From a checkpoint of a small transformer trained on Wikipedia.
Size: 14 layers, width 128, 4 heads of 32 (1 for keys and values), MLP 512 GeGLU, vocabulary 5063, 3.99M parameters.
Architecture: RMSNorm before each block, rotary positions, no biases in attention or MLP, tied embeddings.
Training: a variant of Muon for these matrices, 127M tokens, 7758 steps.
Each number is 50 + 15 x the weight over the matrix's rms, rounded and kept within 0 to 99. Layers, rows and columns count from 0.

# layer 8 MLP gate, 512x128, rms 0.22, rows 21-129, columns 0-63
49 57 19 35 64 64 67 35 57 60 55 66 26 53 27 35 48 21 48 48 40 43 64 40 35 77 84 35 67 51 76 40 48 34 55 54 47 51 43 44 15 49 34 48 30 48 42 56 59 38 32 59 51 50 51 53 66 58 60 54 51 29 65 63
38 46 62 35 35 67 45 27 42 64 19 94 71 28 52 47 49 48 40 71 67 62 40 56 36 70 54 53 27 51 50 70 00 35 47 41 55 71 22 47 67 97 33 28 23 26 47 55 70 35 45 69 59 64 71 73 62 59 32 06 46 58 15 65
50 43 63 72 45 33 36 48 69 74 27 48 43 68 30 55 46 73 54 49 77 56 49 47 43 64 30 39 63 80 53 51 35 68 45 29 60 67 81 69 47 53 34 09 47 61 75 50 48 71 61 26 65 43 26 61 73 55 33 38 37 38 53 47
79 53 68 54 27 65 55 73 45 86 70 53 67 32 49 50 47 48 66 65 49 34 28 31 47 30 58 29 53 29 56 29 56 36 59 54 37 42 48 53 44 59 61 58 69 41 33 48 74 49 77 47 52 30 37 51 59 28 59 63 69 07 65 77
42 73 84 85 21 44 46 47 39 63 65 29 47 72 26 40 57 51 36 53 27 36 47 38 50 54 56 35 46 51 45 53 68 71 81 71 40 49 68 49 53 44 34 50 30 34 37 28 66 40 55 33 29 71 45 50 56 39 46 17 35 51 15 39
50 68 65 63 53 58 62 52 58 35 48 42 29 31 66 58 75 64 58 33 80 22 66 42 65 67 44 64 58 61 44 23 58 32 70 57 34 68 64 49 42 46 49 19 49 34 39 38 53 67 39 44 43 79 55 34 56 47 40 33 56 29 52 52
45 58 44 42 86 56 51 52 51 79 71 51 46 70 63 56 34 45 54 68 61 41 31 31 53 77 32 65 55 52 20 37 70 47 35 41 61 48 47 60 48 26 46 38 67 20 18 44 49 52 63 30 34 18 58 76 55 78 39 48 53 25 47 45
53 46 45 62 41 61 60 59 57 55 46 34 50 53 23 10 57 68 43 65 51 75 48 23 81 62 35 34 65 47 44 51 55 29 56 38 47 50 51 24 53 52 73 25 36 58 71 44 85 57 59 27 38 54 66 84 56 66 70 46 53 58 69 49
55 60 63 51 56 51 31 29 44 51 37 54 49 56 51 39 62 63 47 57 57 51 45 54 75 44 54 44 56 59 72 59 37 72 62 67 47 61 54 54 28 82 51 64 57 93 25 57 46 08 32 43 70 46 47 61 69 99 41 60 44 67 43 47
55 54 68 62 50 52 51 47 56 29 43 59 24 27 37 33 39 33 42 38 50 79 56 63 56 56 52 56 68 69 29 37 37 50 58 67 74 39 36 43 30 57 43 46 32 50 53 57 46 57 39 57 52 48 42 39 45 46 49 52 36 41 37 35
53 59 51 78 59 58 65 54 46 66 29 42 55 33 52 61 48 54 61 71 61 50 43 37 25 76 40 36 44 61 43 50 42 21 27 39 44 40 29 45 48 55 52 39 45 31 75 51 79 44 12 38 82 49 40 44 53 29 28 46 63 33 55 49
31 70 66 55 38 57 38 45 50 77 54 54 53 42 17 54 80 41 31 47 72 66 39 65 52 77 53 59 64 55 68 44 69 55 44 66 57 41 47 34 40 25 24 63 16 32 67 54 67 34 72 48 70 40 61 51 37 52 50 83 84 36 68 56
18 67 38 54 55 57 51 42 40 54 52 53 48 52 39 59 27 38 68 47 68 52 24 38 66 49 38 60 26 64 54 39 57 33 50 43 41 55 49 44 49 19 23 37 39 30 51 60 42 39 28 46 66 59 52 38 59 39 21 57 41 42 69 74
33 23 73 35 17 40 36 43 58 69 38 17 56 53 58 74 63 82 73 72 47 64 17 49 26 49 68 62 81 37 73 30 58 64 55 41 74 39 50 54 24 69 58 69 57 57 29 40 41 35 66 67 47 55 58 68 61 52 54 49 39 42 31 53
51 55 66 70 74 47 39 45 67 46 48 50 73 55 36 62 35 57 61 68 71 38 29 34 48 73 52 46 33 66 41 44 89 68 46 52 53 29 57 60 59 56 50 61 32 47 88 36 58 52 36 45 65 41 48 56 36 35 77 53 44 28 72 36
36 60 51 35 68 50 72 45 30 80 42 40 99 43 47 46 35 67 82 24 50 53 70 35 45 33 59 45 62 35 28 36 39 50 59 65 72 50 32 31 23 61 71 55 20 67 73 24 47 73 74 31 61 43 27 44 28 34 71 75 67 87 14 72
58 17 52 50 57 67 38 57 55 40 47 50 60 47 44 45 48 45 45 55 48 16 53 40 39 40 28 47 45 61 46 64 53 55 69 64 37 44 39 68 66 61 53 48 51 42 31 39 37 32 39 63 48 26 57 87 54 34 35 44 70 74 45 64
54 41 58 45 42 41 73 25 31 75 45 34 57 29 50 16 31 55 41 47 51 34 52 61 74 46 27 52 72 31 71 34 31 60 75 43 40 22 37 57 35 59 33 66 09 60 19 44 40 42 35 43 55 68 49 37 63 46 67 36 46 62 65 88
45 49 49 63 47 43 58 50 42 52 54 66 41 42 66 48 55 48 64 47 54 52 37 71 58 57 87 49 37 42 12 49 71 09 49 70 28 63 54 52 54 55 48 37 42 47 25 51 52 54 32 42 58 48 24 53 74 46 54 69 66 27 47 53
26 28 56 49 37 80 29 55 55 48 31 75 39 75 28 50 44 52 56 51 55 41 48 56 63 64 45 48 53 53 34 42 56 65 60 65 40 40 57 24 43 44 69 48 42 47 71 62 44 40 55 49 35 38 47 43 54 25 62 42 66 31 82 72
60 36 34 46 67 75 37 42 66 44 53 24 88 52 51 14 44 43 31 36 76 51 38 33 28 38 62 65 71 71 33 48 32 65 34 55 40 37 63 71 38 23 33 57 57 40 46 55 57 24 50 68 51 49 25 50 40 27 36 51 70 28 55 57
38 45 42 46 48 72 49 40 51 47 49 49 53 64 52 54 40 60 59 63 90 34 37 45 62 41 56 59 73 44 18 51 35 42 56 29 79 46 57 55 30 46 47 36 36 45 71 59 25 44 44 50 54 57 33 50 19 85 34 62 85 26 42 29
52 36 32 70 32 58 08 63 65 60 49 59 31 32 44 48 66 30 43 37 33 51 37 31 56 88 53 42 43 60 38 53 60 58 40 53 53 49 42 64 38 21 57 57 48 83 35 33 39 54 69 77 46 50 25 57 56 46 22 77 35 49 59 56
64 38 58 20 31 39 67 67 60 44 41 55 44 45 64 64 52 60 43 59 38 46 40 50 46 55 31 63 43 67 76 32 48 60 50 26 46 38 64 64 59 56 49 39 41 39 38 61 62 61 54 62 40 48 47 33 39 44 53 59 58 61 43 44
55 51 47 56 58 57 60 41 77 57 50 71 42 58 32 57 60 40 50 64 62 53 47 41 56 45 39 40 61 59 49 40 57 59 25 63 36 45 22 40 40 53 40 42 34 48 84 43 70 34 57 36 41 47 56 62 33 77 40 46 34 54 54 58
53 41 19 60 59 41 34 42 29 74 57 46 55 52 31 70 12 48 50 96 50 51 78 49 29 46 22 62 43 51 58 25 50 65 39 32 51 47 53 49 48 55 52 63 40 17 48 50 78 43 47 27 32 26 62 74 86 28 38 56 58 41 48 28
54 48 45 29 37 51 33 38 61 69 16 31 41 53 60 44 52 71 30 53 77 56 61 60 91 65 59 78 38 22 60 34 37 58 48 85 35 60 59 51 49 34 39 76 52 44 50 43 40 36 52 47 57 42 38 35 41 20 58 59 71 36 38 48
48 39 43 62 55 41 39 60 56 50 66 32 52 79 17 36 57 63 30 44 51 81 70 76 55 37 52 53 62 43 61 46 70 53 76 51 40 43 28 50 29 48 52 55 33 54 65 38 62 62 38 89 38 38 66 41 28 48 46 32 60 35 52 34
41 47 48 56 42 49 65 57 47 62 46 71 48 54 23 48 52 57 48 40 24 53 56 57 51 65 73 17 52 28 58 30 48 29 49 68 56 42 71 60 58 47 31 47 50 37 58 48 34 59 34 63 61 75 55 38 55 62 19 51 50 21 57 40
48 54 38 35 47 54 44 77 52 68 45 63 80 80 48 61 30 60 42 66 65 31 44 35 51 35 27 29 51 57 45 42 53 85 57 39 62 79 65 44 52 43 44 46 46 51 51 51 60 50 60 46 58 52 50 44 47 51 26 29 65 47 51 68
44 49 44 40 49 68 55 64 71 66 63 30 78 20 35 60 62 44 50 85 80 36 47 46 76 49 42 64 36 52 54 54 50 37 54 45 49 42 54 62 63 44 56 79 36 67 70 40 58 10 11 55 65 45 56 54 63 59 71 35 53 47 41 42
53 52 63 56 49 57 73 62 55 47 64 31 31 42 43 42 40 52 66 47 61 53 69 30 48 31 30 50 69 44 51 54 49 55 57 49 68 30 51 69 35 16 26 46 55 49 56 21 51 58 56 66 60 80 58 58 62 47 22 14 40 48 50 54
41 46 89 35 88 28 79 57 38 48 51 36 39 49 80 41 66 54 22 42 58 75 40 23 50 37 44 63 63 57 66 49 34 53 48 29 42 32 41 73 32 35 54 43 43 50 43 37 61 71 47 40 47 31 41 59 42 46 52 57 36 73 55 44
45 40 35 15 70 48 40 59 56 82 44 57 52 70 67 54 43 54 47 57 60 17 31 38 41 36 49 52 63 17 59 42 51 41 30 54 41 83 30 54 10 29 48 46 42 37 61 48 49 36 49 85 56 63 49 29 44 23 73 37 51 57 52 65
32 26 41 55 35 58 13 64 51 42 42 32 45 56 21 43 67 70 57 87 68 51 35 40 93 83 50 47 55 43 59 49 70 14 43 38 57 94 57 25 48 38 63 49 39 74 30 51 38 51 40 41 53 43 46 41 21 63 62 72 44 44 63 78
46 47 70 30 37 41 73 56 60 30 45 39 38 66 51 67 43 52 47 48 53 50 42 41 56 41 41 48 49 58 54 42 74 47 66 41 70 78 61 53 57 52 70 41 46 60 65 31 35 57 67 39 55 62 55 46 61 43 40 39 33 65 44 34
19 58 54 73 56 55 51 43 51 40 40 45 43 61 39 37 54 69 50 36 65 48 38 30 55 80 49 41 47 60 48 62 44 28 71 43 40 57 49 58 55 35 55 46 60 47 29 51 78 73 42 33 68 46 22 34 77 36 50 73 50 43 44 60
49 60 53 36 39 67 28 54 37 55 53 70 14 48 57 51 39 44 33 60 63 80 31 51 36 62 34 52 44 37 51 61 47 56 70 49 40 73 35 38 58 77 53 64 16 44 17 48 60 30 52 51 54 52 64 29 43 49 41 15 50 54 22 52
53 65 38 51 74 65 32 60 63 83 51 56 54 50 42 30 50 69 25 53 39 62 58 52 53 32 33 43 74 54 46 35 54 33 65 40 48 39 14 67 46 47 24 28 24 41 48 23 47 35 62 45 45 61 15 73 42 67 39 42 50 46 23 63
42 34 44 51 55 55 78 38 69 73 68 55 63 69 60 65 51 34 49 48 68 53 32 47 57 55 14 58 36 34 50 43 80 38 65 56 54 47 32 35 58 37 65 75 70 34 45 36 51 35 52 46 67 50 54 62 83 43 67 50 60 48 44 31
40 52 58 52 54 46 48 53 63 42 65 58 30 51 49 57 37 59 36 43 52 75 53 49 20 54 46 40 46 81 60 49 34 51 56 40 53 41 81 67 59 53 68 27 54 53 70 51 43 63 48 64 57 44 40 55 37 76 36 30 51 74 55 61
66 58 57 38 41 48 63 75 72 63 54 45 37 70 63 42 55 25 52 44 32 62 46 42 50 46 39 53 40 67 25 39 48 56 57 43 70 47 73 39 55 26 53 47 39 44 00 49 31 57 36 67 38 37 58 53 56 32 30 50 51 50 53 39
30 23 49 64 52 62 59 56 50 55 67 71 26 50 54 45 49 40 44 21 35 46 53 44 45 65 12 56 65 36 69 17 38 55 59 57 59 42 49 63 37 40 27 48 44 54 52 17 46 51 27 39 51 31 82 59 32 50 49 48 50 50 52 66
39 38 67 32 33 57 57 69 50 56 34 35 47 65 50 45 58 54 61 37 68 51 32 45 44 67 29 50 64 27 31 63 33 29 46 58 60 47 47 84 55 56 60 29 48 23 42 64 44 49 44 55 73 46 56 70 30 70 36 30 47 42 40 23
35 43 86 58 57 67 22 43 77 55 46 65 73 39 57 42 22 48 40 65 25 47 53 53 55 69 49 60 73 40 51 42 54 40 26 51 37 22 37 57 60 48 49 59 32 47 67 31 52 32 93 65 68 45 40 56 69 56 50 39 77 51 51 31
55 55 51 37 55 61 50 59 43 52 30 44 40 54 72 55 50 24 53 64 86 42 24 54 42 49 47 32 61 68 62 50 48 49 69 49 41 42 40 78 45 51 29 30 26 54 51 80 85 34 63 59 42 44 37 68 52 55 70 44 48 66 51 43
50 53 42 73 45 62 24 65 47 33 81 69 68 71 39 36 54 30 37 81 48 22 49 46 49 72 57 80 60 60 44 56 57 59 50 67 35 62 41 67 25 58 56 60 61 32 81 28 52 49 40 29 84 33 12 49 69 47 71 18 55 41 68 39
50 36 56 27 61 53 50 57 56 38 24 46 33 60 00 34 59 61 42 60 72 35 47 53 39 71 87 25 54 52 48 58 48 64 54 44 41 42 47 56 49 65 52 56 45 22 54 56 51 38 38 52 85 48 37 31 64 56 26 47 55 40 51 59
45 29 63 80 49 47 45 63 69 36 62 42 41 14 40 44 66 45 57 40 72 72 18 35 66 49 78 21 64 52 37 54 46 66 32 70 42 60 76 54 46 37 69 68 49 46 38 53 42 58 65 65 31 46 50 27 73 50 57 59 45 52 63 60
44 24 55 38 37 73 61 41 52 55 24 45 50 53 36 48 42 55 43 74 64 45 60 47 52 21 57 54 72 40 75 58 38 53 56 70 55 68 54 41 35 51 33 32 42 56 65 50 36 50 47 57 40 48 32 38 53 33 55 26 54 50 69 55
70 25 73 40 74 67 58 26 80 69 61 44 36 61 22 50 34 36 65 64 65 67 67 15 71 52 71 40 57 48 47 37 42 69 49 61 60 81 48 64 65 37 70 38 49 70 66 31 70 42 44 19 38 35 62 55 51 47 45 14 54 31 62 75
61 45 60 82 36 69 38 57 50 32 57 46 19 28 42 58 52 78 61 75 76 50 22 58 62 68 39 83 53 31 88 56 74 72 34 40 35 57 53 36 53 81 48 34 46 70 37 33 39 59 38 38 68 59 46 52 55 41 43 48 63 65 68 48
45 43 58 40 54 40 44 56 55 46 55 56 37 45 47 62 44 48 51 65 52 54 56 46 24 62 45 57 42 75 46 58 58 35 58 34 62 69 71 46 62 57 37 50 59 24 36 44 32 54 60 74 49 46 73 59 60 79 45 55 54 46 62 73
67 56 37 59 80 57 56 53 73 42 63 36 54 75 77 49 50 48 61 36 57 47 41 36 21 37 44 48 49 40 44 16 43 53 44 22 59 40 47 48 51 62 34 54 60 40 36 30 42 47 43 41 70 20 20 77 49 36 77 56 46 54 11 33
40 51 66 34 62 54 35 12 17 49 52 66 32 52 61 57 53 45 53 87 63 56 44 34 45 71 62 39 45 37 71 65 50 58 46 52 57 26 69 28 53 88 35 48 24 66 43 19 19 75 51 64 39 67 48 77 39 72 49 57 60 55 67 01
51 18 51 38 41 81 43 52 41 20 40 72 63 31 44 24 69 99 48 64 82 34 50 52 44 65 68 38 58 29 49 58 59 61 62 50 53 65 54 44 55 76 74 39 61 64 38 27 59 61 51 76 56 55 58 24 78 70 44 40 43 71 19 32
39 51 62 23 50 70 47 56 36 56 53 69 27 43 66 51 55 88 45 54 59 24 53 61 67 43 43 25 81 48 92 49 45 64 48 49 30 45 62 51 54 51 47 80 62 62 44 40 41 67 15 24 52 59 33 71 28 61 54 51 97 42 63 71
41 52 58 47 80 55 41 48 72 66 55 23 58 39 61 57 45 84 37 58 54 57 53 25 41 91 65 37 47 50 70 55 63 43 49 53 48 41 43 56 73 54 48 52 33 69 55 62 65 55 43 55 66 58 42 49 63 40 51 67 54 52 65 34
48 63 52 44 77 57 51 00 53 60 35 40 59 69 70 48 59 35 67 42 38 61 61 34 87 51 44 32 49 48 37 59 29 59 44 68 39 68 54 34 41 65 49 50 71 51 23 31 51 49 62 28 53 71 47 72 46 79 66 54 50 13 60 37
49 69 39 33 45 66 55 51 72 76 25 63 33 66 46 09 56 50 56 31 30 31 74 74 34 53 70 41 60 36 76 51 64 58 33 42 47 33 37 61 38 59 37 72 37 42 48 31 74 53 34 64 45 28 51 43 31 66 64 49 28 41 29 54
21 64 36 41 62 74 34 50 51 29 20 38 68 71 48 38 23 67 37 68 40 57 43 37 46 63 47 26 59 50 42 92 45 57 33 37 46 34 30 48 43 69 68 56 35 48 35 43 57 64 58 54 55 52 45 77 80 57 60 58 30 44 51 52
41 48 50 58 48 51 68 40 51 64 35 43 54 58 32 37 66 55 46 48 75 56 46 46 71 71 33 40 56 28 44 70 68 45 50 34 49 50 67 27 69 37 56 46 57 70 61 13 59 15 59 65 72 73 71 72 48 66 81 31 27 30 26 43
58 39 11 69 51 74 49 47 27 18 39 50 61 39 78 51 65 38 47 59 51 59 33 51 71 37 87 54 52 28 37 47 12 64 58 58 56 66 50 76 58 44 60 73 50 49 70 43 59 45 49 70 68 52 41 68 08 39 40 48 53 74 90 36
46 51 26 36 53 77 65 00 44 91 54 55 51 54 49 63 62 46 60 29 66 58 65 46 55 66 73 44 55 58 41 87 51 53 44 87 38 70 51 43 39 35 34 58 49 65 92 29 48 46 58 51 50 48 50 41 45 52 49 29 44 40 34 53
48 37 36 33 60 53 63 57 50 71 43 63 44 25 55 38 27 41 35 51 57 35 58 61 42 48 38 51 58 62 39 70 51 46 36 49 49 63 35 50 48 62 32 72 51 54 63 47 56 53 69 62 72 34 43 83 39 55 38 67 57 59 58 49
51 31 67 36 70 71 49 58 54 22 40 46 51 35 55 58 74 66 53 45 75 39 28 61 56 52 54 55 61 43 36 49 45 51 45 51 36 52 52 49 66 46 38 63 40 38 67 32 43 32 52 54 62 25 62 83 52 82 29 09 63 48 51 50
61 52 51 59 84 43 21 21 48 49 36 77 64 37 82 33 51 30 69 57 58 58 47 38 50 62 30 69 47 40 21 58 21 37 42 41 28 62 63 60 35 42 69 56 51 45 53 51 64 48 72 50 34 46 78 44 47 70 68 32 41 67 56 64
57 65 63 75 70 28 43 62 59 66 60 43 59 56 53 22 39 37 48 42 50 69 64 79 99 84 66 41 79 34 54 38 42 75 59 58 74 65 54 63 53 31 54 23 46 84 60 30 54 61 47 53 43 71 55 66 65 37 36 57 43 42 38 52
56 62 64 47 42 60 44 28 30 48 86 53 48 55 47 56 57 78 53 63 68 70 50 45 54 35 55 40 48 41 58 52 60 50 69 82 38 84 23 38 39 44 51 29 69 44 50 39 53 48 83 43 27 48 47 48 71 64 49 49 36 38 78 54
46 57 73 62 77 39 44 41 44 57 20 44 53 09 42 54 38 42 48 59 83 37 52 54 72 62 58 46 48 50 40 56 41 53 37 36 63 23 49 34 30 54 51 51 36 45 52 37 54 59 51 26 50 38 37 56 58 51 37 81 50 40 41 86
43 53 95 32 48 83 42 42 43 52 24 53 46 18 56 44 55 48 52 53 28 94 29 32 49 32 38 47 65 20 83 58 38 55 46 58 57 97 31 62 44 65 34 40 49 62 36 53 48 50 40 59 60 69 40 31 49 73 52 36 57 63 64 48
34 43 29 56 31 57 65 60 73 48 27 36 48 65 59 34 63 68 57 42 80 35 58 38 47 37 52 27 35 54 64 39 68 26 68 39 56 53 57 54 54 42 43 56 43 58 46 50 44 36 35 78 80 68 46 66 64 49 34 37 84 25 47 42
43 73 60 64 99 64 40 41 21 51 51 34 59 27 34 41 64 48 50 38 65 62 38 36 39 52 40 61 34 41 61 24 52 39 20 45 51 64 43 59 42 46 38 43 57 47 52 41 92 61 32 53 42 46 69 34 42 52 53 53 53 25 56 58
60 19 68 25 42 52 46 42 27 28 74 46 87 34 68 59 46 46 45 65 99 68 35 53 89 28 67 27 66 33 38 41 63 45 46 35 56 59 79 65 43 58 48 52 55 49 23 37 59 67 48 48 23 23 69 65 44 65 60 38 19 60 64 55
12 62 27 53 37 59 56 62 74 69 45 45 33 66 29 44 61 38 52 27 41 57 56 50 37 60 44 16 52 64 53 59 63 30 44 60 56 63 35 49 55 37 42 47 35 23 27 42 62 54 42 76 36 57 31 53 49 43 47 59 21 46 28 44
22 51 50 41 50 50 41 49 59 45 51 49 46 39 60 47 50 79 71 54 44 65 78 52 49 29 77 39 38 39 45 41 31 46 56 26 50 59 64 62 45 24 49 62 53 44 38 24 69 37 55 55 58 75 67 65 67 45 71 53 21 48 65 62
61 65 79 35 36 46 49 35 37 46 32 63 79 54 51 51 20 62 77 69 53 55 64 67 66 44 53 54 42 71 36 65 52 52 41 57 48 60 20 68 26 33 51 59 66 63 52 72 37 49 71 38 73 46 36 63 33 50 56 41 42 19 62 60
54 75 47 33 65 44 56 54 40 46 57 55 50 60 47 66 49 35 42 69 47 47 69 47 51 52 35 65 64 37 59 42 32 54 23 51 41 62 46 32 45 56 69 52 67 57 74 37 45 53 31 57 81 59 61 65 37 33 31 65 66 55 60 75
34 75 53 23 32 44 54 64 60 53 68 66 75 37 62 65 22 62 60 31 69 49 34 50 44 41 69 33 39 46 38 47 53 14 43 34 68 27 29 60 37 43 50 53 06 42 34 54 68 41 36 58 31 55 56 56 60 38 44 56 71 57 27 28
32 25 63 36 42 33 50 45 41 62 58 41 49 60 61 51 70 53 89 49 56 72 43 57 37 35 69 70 40 59 38 18 48 53 44 49 84 35 47 21 32 61 62 52 64 52 54 74 80 66 66 35 53 51 50 55 44 54 32 56 47 70 65 72
43 40 71 33 66 45 57 28 50 56 52 55 35 52 33 62 18 99 53 64 56 38 63 42 36 50 46 56 57 46 61 62 68 28 82 28 18 60 70 52 48 65 34 57 09 77 58 09 39 34 53 52 75 55 54 41 70 63 57 58 52 22 39 53
39 54 62 51 32 35 38 51 47 59 53 50 41 43 34 12 37 38 46 77 32 53 48 43 50 41 36 49 40 57 56 56 57 57 35 39 66 83 68 48 22 52 45 62 50 50 54 54 97 35 57 65 54 47 48 45 61 37 72 04 64 62 27 59
00 38 61 60 49 31 57 55 64 55 69 40 46 37 49 53 49 53 50 71 54 79 57 65 62 45 60 17 63 59 55 39 48 63 48 55 52 57 40 44 65 74 40 30 40 82 78 45 54 44 36 76 45 47 78 40 68 45 53 58 75 30 62 47
49 52 46 87 71 52 70 49 58 39 51 86 30 56 52 34 73 45 59 49 42 90 66 73 76 56 53 19 38 60 40 30 44 52 63 40 44 63 34 69 42 37 52 55 68 58 32 41 46 50 44 33 32 54 30 44 57 54 27 66 44 37 55 25
14 40 32 39 48 76 54 38 44 58 41 44 26 40 47 56 52 99 66 56 36 56 51 59 72 56 45 54 44 61 58 42 35 46 56 57 04 45 47 49 17 77 43 43 38 59 50 66 50 45 46 57 78 34 21 68 53 56 63 66 54 51 56 76
38 27 60 48 36 29 32 69 64 37 51 52 82 00 47 49 56 99 44 48 64 51 54 51 53 33 33 54 58 43 63 49 46 58 53 54 48 48 64 70 41 35 36 57 83 43 40 29 59 53 59 62 42 55 50 59 47 67 51 53 52 45 37 43
34 60 48 42 26 67 42 53 66 48 59 63 52 52 74 22 47 70 59 46 60 54 62 50 53 74 51 62 64 47 40 38 48 43 46 75 39 61 66 44 60 64 55 75 46 55 59 63 60 47 29 46 57 69 68 53 68 51 44 56 61 86 32 58
23 45 54 65 53 68 28 47 39 64 46 32 33 65 49 45 47 25 50 58 61 63 41 40 35 34 50 73 49 50 61 15 51 50 66 38 44 71 60 39 50 34 47 58 45 61 34 63 33 42 60 73 41 53 59 68 46 73 40 48 77 24 52 52
66 35 35 47 58 32 55 04 26 81 59 77 83 27 56 51 45 56 45 34 75 48 34 37 67 64 44 42 45 57 09 47 56 61 57 47 28 84 53 44 67 71 47 37 43 41 20 39 51 40 51 42 38 52 46 59 43 66 42 21 44 58 31 14
48 68 54 42 34 66 34 59 50 61 24 28 79 53 77 44 60 49 67 43 34 41 48 48 55 28 38 73 53 59 88 48 62 46 44 64 57 50 41 99 54 31 69 53 61 13 56 23 61 31 41 66 59 47 48 70 67 76 35 18 57 41 54 71
66 50 52 63 29 53 48 51 65 68 23 27 50 39 57 53 23 41 64 58 39 44 57 43 31 38 20 11 48 39 39 59 36 54 48 46 44 64 59 39 50 32 27 48 49 62 23 51 47 64 52 44 64 62 37 52 56 45 75 31 45 63 44 29
54 45 64 52 42 58 57 27 57 51 49 75 57 12 24 55 44 42 70 56 49 61 46 38 61 74 71 53 47 50 38 71 14 54 57 61 52 67 39 64 30 35 33 61 50 83 75 56 66 56 33 51 56 74 64 20 52 88 60 48 45 63 31 30
52 50 50 58 75 73 63 52 19 52 50 39 56 57 25 37 55 45 83 39 65 73 90 73 60 75 74 46 26 51 38 40 56 27 54 46 61 38 24 36 54 51 49 45 76 59 33 33 57 43 30 66 55 28 55 62 69 31 68 34 52 49 54 42
27 35 45 40 58 37 57 52 58 54 44 47 83 51 42 33 17 73 57 36 38 61 37 61 60 46 28 65 99 44 35 52 40 34 48 40 25 79 75 51 30 51 48 51 43 39 25 58 38 57 55 42 40 15 44 48 48 45 34 72 68 55 70 71
48 42 57 44 93 31 27 39 27 40 48 52 51 12 43 42 59 45 57 78 45 80 20 56 46 62 84 56 48 62 60 66 40 44 16 58 41 47 47 57 52 42 41 50 56 55 67 35 45 51 61 31 63 51 25 38 44 57 15 38 43 32 48 49
53 22 31 59 43 35 45 38 55 40 54 77 50 26 54 35 47 49 34 52 67 46 44 53 55 55 33 53 67 35 52 00 68 40 49 52 45 55 56 55 52 44 53 62 34 25 10 46 27 37 62 42 38 47 65 50 59 62 28 62 56 44 79 42
61 42 31 63 69 55 24 69 58 45 34 50 66 41 60 23 63 50 44 29 46 60 48 26 80 99 47 41 43 64 64 50 22 23 49 76 45 53 29 56 48 48 43 27 37 55 55 53 51 56 65 50 41 78 41 54 70 13 46 59 58 53 58 68
41 50 39 57 52 29 20 34 44 64 77 60 47 44 50 40 52 53 36 39 63 45 42 28 43 90 79 15 36 58 60 29 56 61 04 27 56 51 50 30 62 54 33 41 60 36 53 46 47 36 50 74 58 47 40 78 24 60 53 54 49 44 40 72
40 33 47 59 64 58 56 55 78 27 47 58 63 51 56 44 25 39 43 46 55 47 59 82 73 65 40 23 55 37 54 34 32 40 38 42 55 28 70 52 40 57 30 75 38 71 48 58 22 28 40 53 61 36 46 55 36 49 50 48 67 38 51 54
75 67 63 34 52 55 22 66 45 75 58 68 49 40 55 45 54 32 56 64 38 54 49 45 27 40 75 50 47 82 52 12 59 64 55 54 53 78 46 49 24 66 21 48 49 52 37 56 54 44 42 48 51 37 42 58 38 71 64 72 46 49 67 44
37 11 58 46 72 27 49 66 49 60 40 48 39 60 37 50 61 58 59 49 37 49 51 30 49 26 41 70 63 43 73 15 53 45 45 39 59 44 54 52 40 59 80 56 42 34 62 36 69 54 48 77 68 38 40 55 43 67 42 75 45 14 58 84
29 50 29 33 77 47 53 44 57 51 38 37 55 54 69 55 58 52 49 63 49 43 42 66 54 25 37 54 42 39 52 35 52 58 61 44 47 46 47 53 52 41 42 55 63 35 55 53 48 50 28 45 55 38 42 55 30 50 31 39 82 61 83 67
47 61 49 54 76 87 54 54 63 20 32 36 50 42 59 49 42 36 59 38 32 62 52 71 37 56 57 43 55 42 30 81 67 68 40 52 59 72 34 68 52 54 36 55 44 50 65 45 78 61 58 63 51 33 56 72 62 83 57 72 75 31 38 59
37 69 65 48 31 44 21 23 48 44 44 37 47 64 41 42 49 91 39 45 69 65 40 47 40 54 82 63 53 60 53 39 53 69 52 56 74 73 52 40 47 39 48 55 33 47 43 32 54 20 61 52 56 39 73 82 59 18 50 77 39 40 52 60
62 52 60 33 47 59 45 32 50 58 72 40 43 46 51 48 72 38 55 43 46 62 71 64 45 59 56 60 28 64 64 47 27 47 39 32 32 43 55 41 17 38 54 31 49 47 23 53 56 52 35 71 74 34 71 55 54 72 47 69 30 66 60 58
54 43 51 57 50 71 35 24 29 49 75 53 38 57 53 62 43 31 60 49 47 81 28 38 56 75 62 32 23 27 39 22 43 37 51 24 42 60 48 51 60 46 28 74 38 44 55 51 74 54 51 42 67 56 43 69 60 55 69 53 62 61 52 62
44 25 61 48 49 81 41 25 35 47 59 74 59 47 42 48 63 44 48 57 43 61 21 59 52 70 38 41 60 47 82 42 38 24 39 49 81 72 50 46 65 41 57 45 49 43 95 52 40 16 52 46 46 49 62 62 49 56 53 19 53 45 29 38
57 57 61 51 68 45 77 55 18 60 50 84 45 11 34 54 50 55 40 57 40 48 43 19 74 42 86 64 44 59 41 73 56 42 57 54 52 88 35 34 89 31 58 66 50 40 36 17 61 24 71 62 64 31 64 48 20 66 72 73 52 35 51 38
49 51 46 52 45 67 52 39 41 61 33 57 63 52 67 26 41 57 39 63 48 43 30 45 46 38 56 60 50 46 50 72 36 72 69 42 50 34 75 49 63 41 61 59 34 72 81 52 57 31 64 86 82 45 41 72 30 23 28 43 63 37 52 47